Weights of a small transformer language model.
Size: 8 layers, vocabulary 16384, 40.1M parameters.
Each number is 500 + 40 x the weight over its row's rms, rounded and kept within 0 to 999. Layers, rows and columns count from 0. Numbers have three digits each. The size before them is the row's rms in percent of the matrix's.

# layer 2 MLP down (transposed), 1216x512, rms 0.133, rows 464-535, columns 256-319
099:489522453555527466545519512498517478502457506433526498509544520449528562520543448526505494567533524475530412468520499504539511442527462526434555499430548436475520546456491518490478456473580468
097:512520416507538564500466482476482469509542495508558537543515482508508523541514502461503567501514480576510448512571482489543435522477518431456493477455506408476508478464446512490512499479488533
090:464506545548542531578521537449443550525499487493510535489508540520551550466569471517492445514552541482513468544553402525621514482425543478481509473492466572512443525497496521503492497475531497
108:437416534528503517443559443470471408419460450526558551509508430504468461532529587424463504506516588508483443516482472457497514458515504493504443534475538497472510530490529504523507455533483469
101:457538498571531488518522509452508516462551505510514534442452520423533477474452522490497585485578594477447510541529539490470510522536475482520468520453588465480490537528477507532525544468471506
093:484471524506462511607455495503443473516552472427537522481442504416573537460476506534479501495469497402522557481502523503483514502462483536549462488512507561467480502507561478502547465486503522
098:528485535514495598524458469530513466487515519439446574525492522502458480484521479456550514431532456475530503508486474528551472493480484436499453513499534530460521516532459451502418411482410482
100:486471556488500546501465470451480570487479443467494489460527492487499472424542499453468465479444541496549445507460463510451487587475500522490529508458511474535541546532510415534422566550545491
101:555437458538474508421471446589584518523527518570483455515452502466476499493438463529540476499483519503447563508557512372530470564530518542417601498544428454537527438469491569547502510529519496
105:454509455519503486550549562563478541486472480565443475503420461486519481470480464462520460446505526515468519479535446443534470503523470520538468546527564545521558445498524522482469487518492494
098:502460461534503533483514488503540482506513515559472508566511477494484557579421519566477553493543485532480525425534493490491475488460551465564506469427458514527514545463583502491479540545540518
099:588541523483542483536511474485519488466489439502457476477505502482481577502517506464472519537538525502493452450519440579468490501519493536520521494490439602496550483538500517465429489468486532
089:522433499510541463517599440491492514537550448493469442525521533452517494502476435489506581522451545513535482472526515514504502539539566433496515497474489509468483543578454448455458440547484514
106:512551551417562412455495469488446519427493461490467517495538528428508437468445489454527430449562581497493471504443446481488527506500516565497509438519476524518527555557474536533515476493530466
106:567587527444478508471530485498455520480513530592483505459512559595478492477461559483539414433401494533504479440476561495496562483462477522506441517525474544501497495476498490492502518525559513
105:506519508490463518507595576522427550483476472549488519512511471474468531537490444550476527400501581488469564496489518486497512469433478552594571554420467485492531508447502476473436470510480525
106:562478507447556483518475473480513554430480479555551527439508536462503544477417526519498438427473504532447595452558463431439401441459544540499524547502501483500423502508497526457486499471492507
104:471515527526534399399578525504493547502469579512470503437455509436501522560474514503485517461484459495510484527480459488506590542439538493441489502538474560545524496502524501547455544524533464
100:527532555480520526513475561551509429520507471501482525474559461527471541456460420562486550510571514457483533519520526495424451465493480507500561459509567494427470448513505469446490519440535553
097:498453502577487500517497500526438542532527544521510556552482454578485556493484434475476462509552508492495531404508445502457515474522470546504461492469527534433495496508538490550439555509481393
099:492537460575439497508520475507452512519489473537537474540526530436549504556511538533521538606501549561513517448497469499503532476560457492568450558514482562476487503476481448491504501429540479
098:468498523555542477502492463480538522469442517499532498478443519500475446497488421471511458530482476423525460542520494484497606557479520409526492481526507485543482464547457532483457489544509544
103:544475611473540479485479525518529497453481506488541507515474509532545489455510443528451489492500478524553532526448501483509556506536541500533473515591474534440483533502498511409427505429531471
100:545511525397445493502584556557495466437515543521496504561474469531492462543446441542535443486545535480561478417457483502502548477503495465531483502491521475539461490519465520464446497438507463
102:464579464520581512502464569543429521468441543495512505563505538430482463445552511540481488505522496435483466399549525485559517511522514508488472480458536516477459522493517487491584477511563475
098:487409531511430525534526498530561511498496521488551579531475460493508488471545542532532513505522555485511489502532458474533465466459470574530560520526566527465472525480450479507468515489437510
096:453538478468560465549505568481467442440512475501487494506509503553502497543460551507470485543527589468517537521427540430482559559458564497515487522480427442471463465488464448453505494502430577
104:567434519558403521459490549503522446520536473454514491639508521496421524521553468533452433584522489467527444492547474531490458517490404504502501478523551461419516472514500483496515477395521547
095:509518490543551440458543481447443565544527533520582542398504464532473456479485458529464563559442540485474626549490504518485553493500517589545548492462485532509522451487488446496497549554533462
099:472503598485524405571504511453511543529498468465486532573499525493501534467451406518479455499507458565522528511455487518557490430524505443530484479474549494425475552512448463480513540521454507
100:557512434432452486457521522550484533501463528459513513531502481527486463513461432486552532478492433510482533489502446462472540509534524460491399509504537519472493546416509502532507435582501495
095:487458484530466468423489528568522518528483472491462508579466517482580515542510490515502609480526554460526508476499501534477536479470492533506510499483521496511571474561448475423503487530501546
102:417497545557471562470403475488492470383483516444513519442539484457500574554477565433447562492514496495538511494432506492564508490463458476487397480482504484514481520486539506521485563498503527
096:446510501510501533501433458536543409515469501497476520435513505503536381503532496552539468488474469507570533515482562470471523480522483422518405550558545480536482577442490492471467503509572519
100:466497439501492519467483498539491487473464456490523509574481457560526512599482499539441566529383402537474472566482432451472525455370535345487502529466469458440428522506483418520510477493506522
099:475463563513534597494481433540480474493495551483504434569520479497560535512486482561485535493444412483472543539464432466474585529501513443424490492532550495484521521434553440545524572526570482
098:497529493511493531543522443541475457510585479502499476499525498553495529463490525530503403596391441520508530476470411564530522507466525509471494485478466451502503492528575527561495445547574466
092:523447438520534499514492513482533543521541484470450539540520446491459482556577503538471543448483521558492536494478463463497510603455466413499445518535496519490440451432500514451533533481468459
103:483461466477499398574545513441555468516520464523506504375499498486459516504510470538487517544544506497511598507464453498506532498486560490495581540536447554520545482426484523597540475483486507
104:578479521557496538512575487477539518492522497484485543502467467478508526540487483550483473458523459562565420474520448525523491511547517400461484474515456545494542477526487450471542449475491530
104:463533518507537522475443530459396541531481541472497444496502550528496530521505436566549467490459503514501534532484490563489497494500581535460592504572509524532518539425525473451562487406509574
097:550474373467507499530561505476435493567478504559485510408503572423516503470545564454487571564578494539467532464518446541499495462479482467489516486453523510481505400444512498439433508478548501
099:566507483559503543484445502454378486538532556483464508535565436494598488550518539524490552533533508510469468557533549568505478527426497531493511497544450438472467451475519478517506507524474463
098:527531538554488495510507471421474471466575571556524574585523560496499539488505453519494551548555522457479481496489464610456556506508511511488532533470508563443525519532535503403564484530491475
100:469485560466449541478501541496488447503546511410486521493472497512568497571475446537459460475560519493484512523473491527536568454420465523416443530502530576464489395452461469471485544466510422
106:556421476520399491484510453425546519443444520469567545503541474561561516591435522534562492523551543494450490574518520478545514578505545446583478544541456542523557489483493498441527463516472469
098:537551512559539532473526519466525516448500472441466553487486452504474504525444426542446505483503540458548462564481459490476525507470488480573437500522526421474473551543455502486547461487469486
105:530594502418536519571484558522469499410490500537489503478490495543535444489467475472450531533454498485471414463495488510491563554524500566449530522525469459533508496436512472546543438549443498
096:603486536532535444496471528590520505491548535441585470536471511440432536411485414491445533518493444477441533519491463447520475562490486477488467492531516529528447484556391521482497476483553493
097:513475511504566541473551502497506451489534577466475435460447511607555459549538526488563495496559534584567514468548514445492510502515546430498455507461496541513462501521565533514455478483577476
105:487547542541473464484556569502532547548530520513466543515503454496498492481509492500500530527537451557488524443482492495481519496486575495508423504454508525537469508563434484578511539497504456
098:471514488530504482517475593445413488457557455444458562512550556469508469454502492475482496462531500509474469557551456519431478505426435528432486497535567518517491478482518503504480468467453537
095:495476494515436457533439524546546497528497571445503474514498460477479504481507495486502498443549504483405512516487473475491561458518554496494456550506527539506543512483514504458504534449564446
105:406536436547445479489494448607515488513460472508479532514447437475512509566523464507502541469450443477473441552517443512501530508606401478439466453462532457514478493533435483495517543539494495
099:519472514494524436529453499528405499489419511530552513557537442476498457448490502465474503532446565443461512425449461459459555598490520514455524529482518509515540487518526525511508509463533450
095:512564507452491482494432466585453521596494537485460522495544529514482494516486533495501477495544483443512451476514579560487534503494473559541510480452481504467451518499521498547543537514526488
097:440502441528516431559460501471523547493433528506440552439459559517500443444449588452539502565547535495525467487469499447446482495409470485414537446497555475518560468458457469543500467470500519
099:514514487615518468503576561523543527498446526532504481501514448558470558453490513532434518434505504483474500516521519469530440477441505544499524546446469504505460502459448422505541457506522504
103:496504472522560525457526499508489538469516555544491529525456553458487430519494496492476478464462584478505441517532457529537466482536477490484434522475520508449543505505537470458478520595463410
102:468435478489411523537511458518461514536522504448480506545525477541564451508559558511498510472489541465602445531425533513455510528480448495476522427459502503576519526496574527484499531603579505
099:512444544521556494491444410518499532475496447544465582563533458435552465489510524492482516427504561497474550472518514460543576523531528422539469442452538514439520570429549546536457442506507463
093:443476498528519492471533505534489515471542444480471532492509521487445484533510517462537536501467480492457445482467519399544490546411507530467515494544501460484408516503500440509509531402509520
096:487498490478508541479577476507443418507481518548496532476534488489467453528495517481570481421474514552524498496533515509471417463453493516445502495477481504536510529463482574460447487509526508
103:529492500558571615459490528507539510467430471518526530494500518436572564508514528486559538481502567524520480523478452514597482562496529548449537527433493529547473457461496522460489536454461457
094:483566532587552553517560449505505471459472489500473549455587509405568506463481442446477448522522474518497555524437549515449497428556573531567587537443516493564487512481489503520484497528508502
101:471416467580498531547496553418463495554565449437497491467510484504486436563555521452535491479491478541524482512530541549451535516539559546528480502513444540456481508567463433531532518493522477
104:424528541498521605498532534507472463519544547455541520459499530472498573502520464464503467495458484522535547551541528474484544492518528505437480473505485561518527587497516493515452511426497549
101:488458461472528530431499465476459523554509526467460479540511564522545525474500506533487489506545483504588465485523524484472449541475480442528582539539560519464519544460547519508532573534529497
099:559507577470480521483499510503462432485467517565466580509563541481452444448446530537547478516470449486543498467477476531523521485521503463442479567498467555497496533503517551491474547547463529
106:465476476483501508461456510465471489497528514487453443413485550421431481491462537521512513531548558477544529584520491565552478471485532506523493491490535552491440435482507466541534515530517500
103:475430546517515486516529515498508513492450591509457453500473504479481531452483529456494481433515532484477533451544607493522461496441540485548585515448500453497514583475567565550515437467526452
101:410466560491490462514553490493466506510497513435513516529513503515504488532501487455481542458463461527499508486489540537505549504468477424433448512549432558493534564488498484473434496557555547
# layer 2 MLP gate, 1216x512, rms 0.0917, rows 465-535, columns 256-319
104:504541539501521492490510520591486478514467555468540489487474484434554511537456491454442464471449544519472528471422527528525521593467487507556479510500433534497487433507492536458531516549475528
089:519462508562493504527514497529456446508570497528553496467545465453487470513482491470509479494498452495528546447492472581434500505480482493469467554476448542470499520504532507458507517510494458
105:490523537579471461461479497450575447467489480486475518514501487510467550487505511440467500488452514503462493456513524496469522529474513462519483533498480472432465500524475493569501499492551534
100:554532499580523508498480508542470527480458569514489545468530511477522447512496445442523522513542510478481449496581567444434453482495513474515493540480547489514504525503476482546476534516479542
098:578420535502520446509528540513513507502485563562456446501493461512469494453526517514499506480463470441468544596483567438530496547536504556501519450472488491553464496538533457436500544454568485
097:438512580494488441529518454536522517484587491538457526491488526507512517538460474499548544463511551510552539523480464522563477564490468418495483578545500503443539494536536549552472482471496541
102:513514496538577530503465533443485555404493511513472497465493546490531473533488467494494527572509529436591584433518503426564543498504489457497516474470362535495549540545534538483537471479542549
096:540520495469514494535517487500512475553500568493473517479518445531458449497488508471461487501514504480530485532528432520477494557495473458407537520489493431537564463416436438521542454418503425
110:530547452547522505562502501547465582522459542485491509582451459476487483483491552554502499512509460491529572480460465442502471461527452519560555465567467488500575461454441526534462582505455616
099:458446480493506483567513509511499513584519491460460419493519514536538541562500509514509511490500515482437464377498530464488545506503471481512464534434528549475516512487521513505409480532479528
097:467433419424465503508459501525463493535487500482547489516447492464495498411459442508467519411480480494460551514475512494551536499508509439445490538569569475499472486464486527481524530498521491
083:457511462475484575470552502467501532523565468473516478607521509514397502461527448477479504473491491501470493480519449451469521488514515459524479562572493446445523537518518456441494434548454488
105:479440521508457507580469507505552479437408573518444473522474474556528557544495608479505485488541533547490439477460451425504445512492480445529484503552479562496423472472463469428482512419542502
098:420543469490497504514525473519412541439489504469512547541517491509532450509510526476511450417476493515451545545524509449491488438459464543535478441450532540556591552527484465480456482507497542
107:527521535515455545499552518502475559492564460544538490510534481516482513405582523530460498516470534523436480510466524440508524530547524485507540467530503508522521538506530486464552552524560492
108:484451562545533474517494554518424472500518526559477504506485570559453542547506477496505459490512473488410484497535511527543444536497455522434556536456497450505504418539467509468464559481472514
102:527518558504431459494530555581451534466525527565527581487489466488499491513530529537436572498528507512489533523486500469491552534516433461511499537446361484486525445456509559540550483515408461
096:531519498560452514520499553543534415503603535492497519547450540477551473538520459498553486539411495515451484464486479443479518450544447461467433473461559589569531496512421455437527474457511562
094:489518405552540433478507501562507488458513592549507495463462423512554513466466497498473451456513539535510512390499473460492462477509481507471543477481465537460473493597572518540492500507478501
105:493502527505523487433463513539429407495495470485479465481548420515520498479531427518464532518439477476602514517463489420545517456467509483507464451441418557433496479500528508454480553507545503
100:454502473501531530462500514516499473498414482469459454535471541410445507475523425540510462448518466480474451448539581488475485469523517484503536514461499598466449534534461466499441522501519480
103:468451513477399531439507554539418482513574524507493486510544514478539496588472520491510496519508526446423510512481404424488477408476505473463469555478485508480487502508578588487501501464527468
098:495564520422509513466518501537519506531576485474577539575476506569502525488495475494546463486518509506521536479479552509489601465495546543517534475456556507451475492495405546483531425449528492
103:508428498526526472559473429479500521494522459522480520483517574569548549558506476495499508504489465560498532562551421496501444440495552458529504543554473457600475503484494472487527457508494484
090:432483556565544509552519560514479534419525493504412512439457520475526519460524538552573489490478512518511428490454545564474506533415505476461533541470469516515502555551501480445453512520510490
091:487378486568458508415519499479518573484498561506531568488490543507510515515463498487469479488495408524485516474543483458432496493550532507421513493459539474503476504453459474499535503443525481
100:464523486513575492455505536509470563413524478477419528498542481507575444468548448493551556499522429541524497572525492543514427561539512432550541461506508483487519543516522483511552532464459423
091:508422526578502540539483443533524562420493461436502444516582484441508513531497526516460463455434490495522508521529477482470473492480504583462519494471498519500503525433515529516484471493535495
100:510492612454565468564313491483506503468498488513477498534488529520493461494460525509497482478453516468442550489529492566487484451527530499491473490562521494597470428506459501542502456445526513
106:398564505531506507554507456492514479470425420523473501393519530508440493483465543462482472418500542535523450413510471526491533539467608544527508504489489494446592490495436497506485492508493488
091:459503418523579536493565452466489495483494482593481473447515500486506494478435483475490497554467591463478461498465521486405464511543492462494552489469517570473505461497510446527490517512481414
103:502400459489455427467490465563491535516438547541570478539461470526470549445474510446492459478449523456542587552534521497527498542505511569517487506475517437502480458506488538460496519591476461
100:453542516506601462458522529480499461454481524485510475509515493525519448528468458428576486478480437565474527487471443458506529513535505554545465465537510509430503487478522535522452524554443574
103:475535477608600495545443498526481572567543531531468502523442487510492471453498444452404540573495497579533479470496461495523490490561470408528441513515524509437470467525459417523495449536557525
109:512470465506532506507594501502460537504488475587496523463457488464502516494488517508479468492456439479506590436516497535527482458537470595475515478504509517523530488509522554454479555549399549
099:487400485467527466525478539542503438460429475541495523475486477428474496558530505512450465436568450507509491521479474503483498503460528528453492575390508546547446541574402540505572430503519498
090:538431494453460473479470470494511487517518540487540472534517480505539515538460548547556542541502552515500488515547525514547472454554484508462507547453503551557460515523507513476457496446485441
098:483477513531444407529481575552524526502504507404474496544545537464552498525472533553462510480548461544461491562522459481505540489482460504564471452513424460454527490530487503442412532566479553
106:430418504519534423511460466500475537508461481454456494440507528519431521437495554556446516555495578575496497443424440466551545501449470508502426567536508473463498447513490478508530496515506481
100:545506471474408429458472550603526532518562512570500548569519515497409500482505546524478515475457494522506530450577500494536518497503505484502558499462420462476495537420468515559524509480492496
100:542417485509480469465483464492554483491468580513458518501481520482528601467460595527522456462535588518501418532535479526488502509569476541556484510524443475440531498469499514538592521586429508
103:564561553414448470530517548490443527489564520478527478567460514545478516509508474436565438554479474494499465486540525470585541476525505448455584442520554458572401504493536437456501536474474435
097:449470541500515457571486477591528532532533496568468442512526505498533484494517518543531535526485460494450556483481530570556550519504490469484484580463563539544490490454474481511479507511467541
105:500475509489446456536510530541443474542477462535493527495527470525524519567518498517486478449528489483483522479506560496460438524564514576560463473559473508516525591473459559472425516518509525
101:539455537498534448535493498521529526486580534512556446463445512511485593507522573496512584424489441525502467529587472461549410502536541487471430489491494493455492445475457559562512475514508526
101:522429497450448452580512477489453545503565389518608460519570486499481514473547512508457436507437491458516450532444520484559516468567414589446484548477504552440475556536496510527484504548518562
102:510452543572544502571467538478610556580540538492511446535467415413480499521528483574493498542522457478516546464489439451465484524512546517517497509563524538443457519532544523530521572506506428
091:502532537473483573495507471494577520479511514505501487509515488506527539492571504473484534479586473534481521449541464467516486524557513510499519482457530523441539457409561524488461459549549524
097:492506551528513560525492532475488541461458579516504434464483480518562507537487553414521490485520462517567521557507498537451557488524556511496420434468463512539570472527612547507525483518474468
097:501552430528471574456485514475522518505495478570492413578523476512473496525512481498514503558511512416434403579496481487425504535511507513500492538513581517564461459520484485578500461447562532
097:507520560496459478481517483472531555521505440526485432460510451482523523478473514541554554448549555520486484449535451422537441506592513505471486508461448526421509476450500483441542503495534554
094:477485557445472474425501530538501534467561485550533530509483509437450524550536501482529481459518482511517480434525432532527450505599490572442523469542481509392524558489478511476505492525477467
102:475482497491523510508510551529537465535533499468482415510477511524530566492518476514499499606561545489446443536488536576431591515589447476456506462486529451542548542510505491525485523487517544
105:532502508491452417468479469508545510478471440493458470521515531502512581457483472511496542483547529493494468516484545492506442492459497569461505580501494544482443534493549480485514519540514530
097:563512491473540538483465588502498487469540425498520507533510556469510501527481495490564486529465509520541483465577507566567484517557503456485523508545548454516479516463457523519547495524534464
089:504535477520530520499552486450453486491482546515488519521504558483536480488507549460629500528497466538469469457504506477489436464496565430476545483536479475536562560538453512545551470520459528
102:502458484589441483472432476505532491526472527552514434562516456509469473470509536505471538488474534408503472447565555480438479477507444491553529406469494501507533447499456469488483497544468425
107:534487572453511529539518461510552478539484453478504549507521477500511526537505493536539485595473586449440533520554463407454472495486518436542479454424517530413480437475544518459425495495492445
105:536467509493493447505551501538504571494575456488469538508510445480523485493445398502438478507452495517523477534535504568551417563535440528502493442560513549509545519423530441515565514541471459
100:552475530560524465486482442457454471486433555498506467475453513539471527491465483515515461539518508490555487574520500458535499486454535515487521498503473536522431353502579557515452515544523525
087:449446521488484559520496504573469443535487483540485510477446450449531486424551460465508482507510458421521454520588473444495459522507518507490526435487499493521494586466483508532433489433489495
101:538537535487508498425518458497567540401505472478529423483506576503427514487464503485510537465491452470516522530488462512487502467440508565555445490531550498452543463490522474439510432499525482
098:489502497510526528472536594473436479539524451454514523465483499498419472487567508481525496574503518587449562460547542476493498483544494501441483475561505516525439499420487486543486435516566523
094:472455512503523581459560557494492546488512502556501489573482424428421546459505489457535474495434516490557536490548493517501517482517557543541502480494544542472431480537497514432520496471519436
107:524530584517474561535560465473479492500511471431572450524460482514523526440542443485398447535521475465488532527463552517551550523488491471509466473461632426464520564434471546463450477515490455
105:467546507540463511464565482544535474486498464568572444472523485476506546467555457481494496521490483487534552488568421444457510441495551531478527418566479502454539553546517553528496475515501512
098:510497475478587506554450531518497502454521506486462498561543492472475552499480412486574559523545494525505467492528467512562440544419542501481499486519496493471506555492475468433488498479506464
102:471455491520484445464491526484465456454568556487558440500525442551564566532600425524525498530526471512410517551553542526556505568486417450458590520448478496492491506541469446455503461511563486
103:453496534440460483554481504477535601480504536475414450477463467496505457545458484481492541573476507418457454510518536579511493459509569501548514513463617515539489501509444497493527508502470416
104:518447538540436503472486518496475467485460524492521562496490494489501552543546449433470506478444546529421496487533551565487578435526571479483445471548540526462514437527535463454472531532492561
096:477547453397575514506507564495510513457499529503485533498512473473510530505516467443492475503490514542546530510421446447503504541433462486554436561520499464407505513476487505450527499523595558
# layer 2 MLP up, 1216x512, rms 0.095, rows 465-535, columns 256-319
101:451523504446550513487519531523512474545543431481511545494503483459485421537444548462459491455460452498490513504388524486445441515487463533528489523473487485574509513465446527538542480520476530
088:451497506487577565487519552397498546557456498539455540474496542535541478489562542573476505527510511484554405464522455503557485521449542442466558504507481511486495506527481558479476503501491507
112:476531522562504419482556461538467479555538501495488589534528522456589533511513479494485492454476479477409428475498434509484478496519439505497464472504530492517536519559479529582590410502453510
095:481456455504513508511503494580486462468483499556468569470467594508454490447463511490522396554518430521534431566557480466491528523490445469506554442473493474553494446466508503526490525437508461
090:552467551506488513493487547518526513478585571524496479405411475485490433393493559504495456432450488481504535559434514486500518503515475470489536462513500471499500508561482502517421543502556541
100:488468531507518579507496496565488508500519451555588501476495473520555457524462544471486519460512462465480599527573515494479463529506560476519522478482431459528570560461498517490463530450570477
103:455539533442466458526518509489485441526565463505491486476479481492417496536474438510544487541534536433487489562542515468499432487579507546562458483505574517440498512444512521464520497462476491
102:490461501469450532516463458577471572493483439455507498560462520472520516524470533517527505575426435511459489477497502474501449492533538572478553464505473462509522448500530486523485521484450541
110:562486500512458517531537504531438463424520478578496534520397494474473458440547455437509520480527435507413536450494438546467582505506480524502493461558435513444509504615488483522544542482450480
097:524462528498506500458452529491477471473511470453406529523478519605562437509470453425477543516514431550572473529447489522537496539475455492586468476500508497567515447524542469520481522482495523
093:497487489484536502505463519478542494467536483542431503489439547572485493586513464485470476560545517526535475513458497498468539464483501483466556541476497535453516486505463475579495544553623541
094:525492552568532417524482523450476500509488542523502439368527522407583503519525520539441498500491464523519524531486550491589478517524523528560515519531553501517530542503475562547531533440515488
107:487523533487552450495456531525545505498481475540544548505460506571484542633566472591464474481589441479537511553507502495506481515554480420547461569509472530516510438560510436534535485486570534
111:479534428470554490461533478480539500515536480482513568573550478543502476475471526527418596525549591514527494521557498484501519452489416423493533507435501451518481507540497471507508536431498497
104:506520487480447539480538482462505448528476520483501470496492552577498464575585530496505383499451489519518447549465519496558446579489480528519547518456537514456522439475524542422484563481508544
112:451526516588534565531523450503535454489489532535499525484544498398485465522495521563519497483524501444485531500490556490490580471553489485485520501493529470457505534483501510451422461451495502
104:474586406482516629495518488494461492507511490475468496509554495504513467475479518510553554532481476470439491531498509512485534497531546452492503461492575488485460556526481456526566528506514475
103:502533468516507480585483501582484472473563496470525496523481523474528473545499538601517502487432496447514459480563482441472481481555468468493528458477445495538432466497432438496490494518505515
098:500498487527506572481483516509499485450401472452508438580438490452489485425562501427497568513590544456449481529466486537480490526509502525542573470469468485463587537549466473504428507497491464
101:473515426496482512497506536405561495496478418469469537438508460532461471530503445476592457496502489472439466486443534561485467555499520457542460519462518481495514476473456541626476557491422492
094:494505501513474491533540529457528479541511524532598475414541451542535569569477541539490468506563547556504542482419455499543463483527484558438459494498542487543545531493544525471625514519495462
099:576554507532459490474536467508501540466528520452490446535531508468528527496521492493515509533485523506475461554452483538442494543480493484468506503502485463541461498451587570547475447501448458
101:440531491519521515505451420473468530485464545491490476437497523492454486531479488506478506516545498523548548483452468458457475525550536508462487504427536498534510554474505476531497488488411564
103:448569468464512430535541505530544479514431489434487533471562482477450508463507535553452503438462483517519529517461450502537441546534452541527565416520453488466486486513555526515535527487576447
091:503481568471500510549492437547429533462489531583553511495548471436503515505537498531537472447487447501492449520506592524501521493556497541467598461534507501531517552456481522472446496507534538
096:531521455488615445497514448449583537418485458519473438386432518480448527477480556484469524513524559474574566542551545500514484497419475540510551520434511459511566526445460529566482474530491500
102:564467473575464512537476522485604543447495509461505495512539440465519472533496532429479526625439546458522513476528436439563497563396470407483467540518511506489445497550477470547567457462530528
092:546529484483545436542503545481498496474558499510614526456462490508553476472516496505488548627488539386521592526507475505574506514519493477534502512475558576520535517540473445493521635563456507
099:499491511560540535469553513527532480472534565449522472456521534447537496448463514551513454517478514480480509431542440458523511500517515486491503552473464455547497533513533502483474527532457455
100:496532485526491505508486515539482482551470487533545496633547560454597477538527392517428461558509510492418528521502565433513475523510480466492551490519490479524421495457592531442542537542434550
100:504559509510528446479456542568531514530470524445466468544458497507495570429486480431536498490553532471585409418556483528545470513567460522558509493542493526476479499545477531471510439515507462
103:535496513521558459481464519506447532431485495495541484558520584469505539477424517462492480513586482437470465539465533545545540485526503561529503433532489496491561493510523506524533490549476510
095:557456496451454524522510524528505494495522448530450365469477566561487501478505589412481471538472550575523426528443436505523510502467484533475498485513521540514540492501555511473496586434544494
100:554516586576536433597527395524571522506480482512468454449525505551504508486531440524554478550527552445447547468537506575494563500531527517555455523524520580522613600498496516529474488548481409
110:496503470473502478542473535457498445560465479429513558556486539544546538518444500523599493504421537456560434494464495518465492523493498457433483423478481508552529529549469556536568527550462523
102:485464488432518541446472567486539486523474491550466455475509470449451524528447521491486549476486522499447492513546489472474503523467496506473467496443474503455485460530407516505502502470583482
092:520453493483493476492435467509577494529467457546404581527484504471487505473499549516470491484525490434543464409455466455483495502435554494518530483536498493477555541390503526507458454460466481
103:483537557519487510489502546505520478487466467446498443473565509566445547477566498450489547471556493508466478457492457503494493475492512542498506507509472482503535512485545537554528532488553436
103:545444530545484506515533538476519522507432569487564470528470478466473542489554535529478477456504456517476472431487470584442572427455560437514522518461544539479520428475592564487477482490508538
102:547517517438500582509503467599555497522447467453596500503537502526484513533535501408486480503521504501499494493443474482475487405517435512501477488480473475514482527588495521485486479563493575
100:515487471567577382586513518537482450524482522539524562568504509525503506435580527577549441525534561459482510533528552483548463532528517466507431477557477496482505498526525492503489590471469528
102:518446473515434511515438528461510481469492482495499499591519453604451463506549505533463567437511585486398494584544464528479488509509467516561463485466408509522564518516508494539550502533507530
098:513442470531455488596548514439426525513444540458536544526499591521527535497506498554483566472491458416516504488567558584582557445522568447551429514453513472554504507506567454471501518519436579
109:489473508462497505399544502442483450490501492456541530526543507497495541543535470484493532574482502590496464540500518473461532514455478507483467495463550549467530377465463558480548633509396388
109:515599420518482499529527487486467460508443466497396462466588512474481462499454437581488473473484487508526498497473518513455514533503560539544536473558504510489509544499418490499519518439481496
097:516580492499517548519544477454495474548546506526553512481505551493451485486519483582514445446410480500487526491439506517422560526601488524523496504521473470434479486513515491478478451513549465
103:479493521512489496489438475492525541547428510490454552510561584477533509577456536468497492502558538493488475508521503521481478521528473468487520515545494497555540459510427522476458460522522488
091:542519513469500544470495481550481523504503524539497472555488391436509553458513483489505493518498542527526433482515506466530467486554532496551517544483470514475478440476569501537447465568616496
100:518507503526560501446520539498479521395489517532481493552544464538506479487535544423594523465519514493499539495553495536456553418518540517455470449490495518546530545503480514466547462472500539
104:551543570531567576433513524410482468523549445547540462545489474477508543555509487470530441508526479556503519443443457501531467490474602452546518462456504493482556566529501535479566543543514468
093:494498455460508539484488530558467508521490447444454509498495546529603480474515513560450452548500576510520512526489505468512455528405557458487562481429468431526470510518483494477418561473525551
097:559471483474481534451512574472526465459459458583496499533525497534504508527470473467478488493545440550507461538516527524430544532566521543498541487480451535443583516562524513494500480523479503
105:502569561483566510502533516581528540525502440492517558539486496542512455532498526530419501546493534534509405481499501525504591536587499459510426516442584564473512535512459482433531471536475578
097:491500485518474531499506496467538524570497552541483532485486469487515525484528475474460512503488439495422473531498516533500509401489509515518508476521508483499526527517498487495435418515464527
096:479500415468549486539472491519576421527537544485571440489523479453473559599483474470572484491527531529477461432523525507511454494458491584497467534562517436510465539585521431532539450466485521
087:486529418464542554547541497560470486494530530450449453543494533476525499486476556501532542512460479557584488476474537511538463471470525517422493582513508455519507555497512454503505431502489527
096:476486550481544523494462518460470416479578514458485567470506515456535482502552525553547504500503505526554566454463485460501499521477482547500579499482468520489496506511504531463463501478417500
101:514513478591553459436469446484512513619479538543495471456529476517553542540496515498493547572419472520495520568494483513467530514509530482517490519476477561454501506487467557495431518543541458
101:585470492511486468514507593547496552488543486547430548504516468553521462511502482474520499508498509532524456510492570492541447553550512550549467489475424548520514495526477431493483533360438409
098:571575470502458513473485439519479512488525546502526474483514480481538466506521501520536507516545535524534500463526456494543543521420490456422503485481497528414536439494534508513502570522530436
091:436483484522528474499496484478528475508467422538453528521446480531523441580495501440487517510547485444461528488506491502532525470452531484543475527494494495549483571560472552460515553437417452
097:507539509477525566391581484509505462435535505509534520365482494570458504466533505533504480430544467476520488548499539444494496490453494511493451595538509569579571453447532576503468531536525512
094:457466461509420417573511474520496497519525481475526554542497491487567516517477506476468437578514429465466474499488485436539487515450522470524440462458465512525567493491490457477554449474556451
092:490431480463484525521508436415532575460512385535486421513550439479551508495513501502500488503503401520491468456488520513521399530489484511513475476578531415617482573521542454514478547495539580
098:538433472526433481494484459524490552420453523558497504535507580464552495527402585524483451489472437436519508509458493479525520548502561520504492516546554440445525477388511578508535549514548543
106:484553518490512518478523520479503483507480472419449559508535576483543467503508568475444542480517529554513471537493580528544494534495451593520509430504514511560558449457502526565543525440466579
097:481443554463605476536529466407558481532507515493492487493526492545554478519458457497528513491492532515498485475531449464537474524505508517467490512486479537534503503524503468449471534486457461
096:518479491446472478516508406466522534457542466478536563522497574554488513486460499473486539557498517456503512504523475499500531509491566500486504527500495505455527538465473509447482545447495471
105:546462511393494515483497459457559476515464473583520511513499476498501482619505504465532520532528598547527566377460529522462529454467530438501555454464479530485395494539468488556509527575530516
104:510514434483553469492531516537537492504510511513496494475495460491497546556472440537450516526460560540484515541455517550465424550553534479498537490522540466545478495540451521465585529450528532
098:526545567469525581439499475425558499470423576483468518533478526525555445530484506517475463533482469504521481538488534509524525495555482485644491537498530410548554487475497516538476529458485518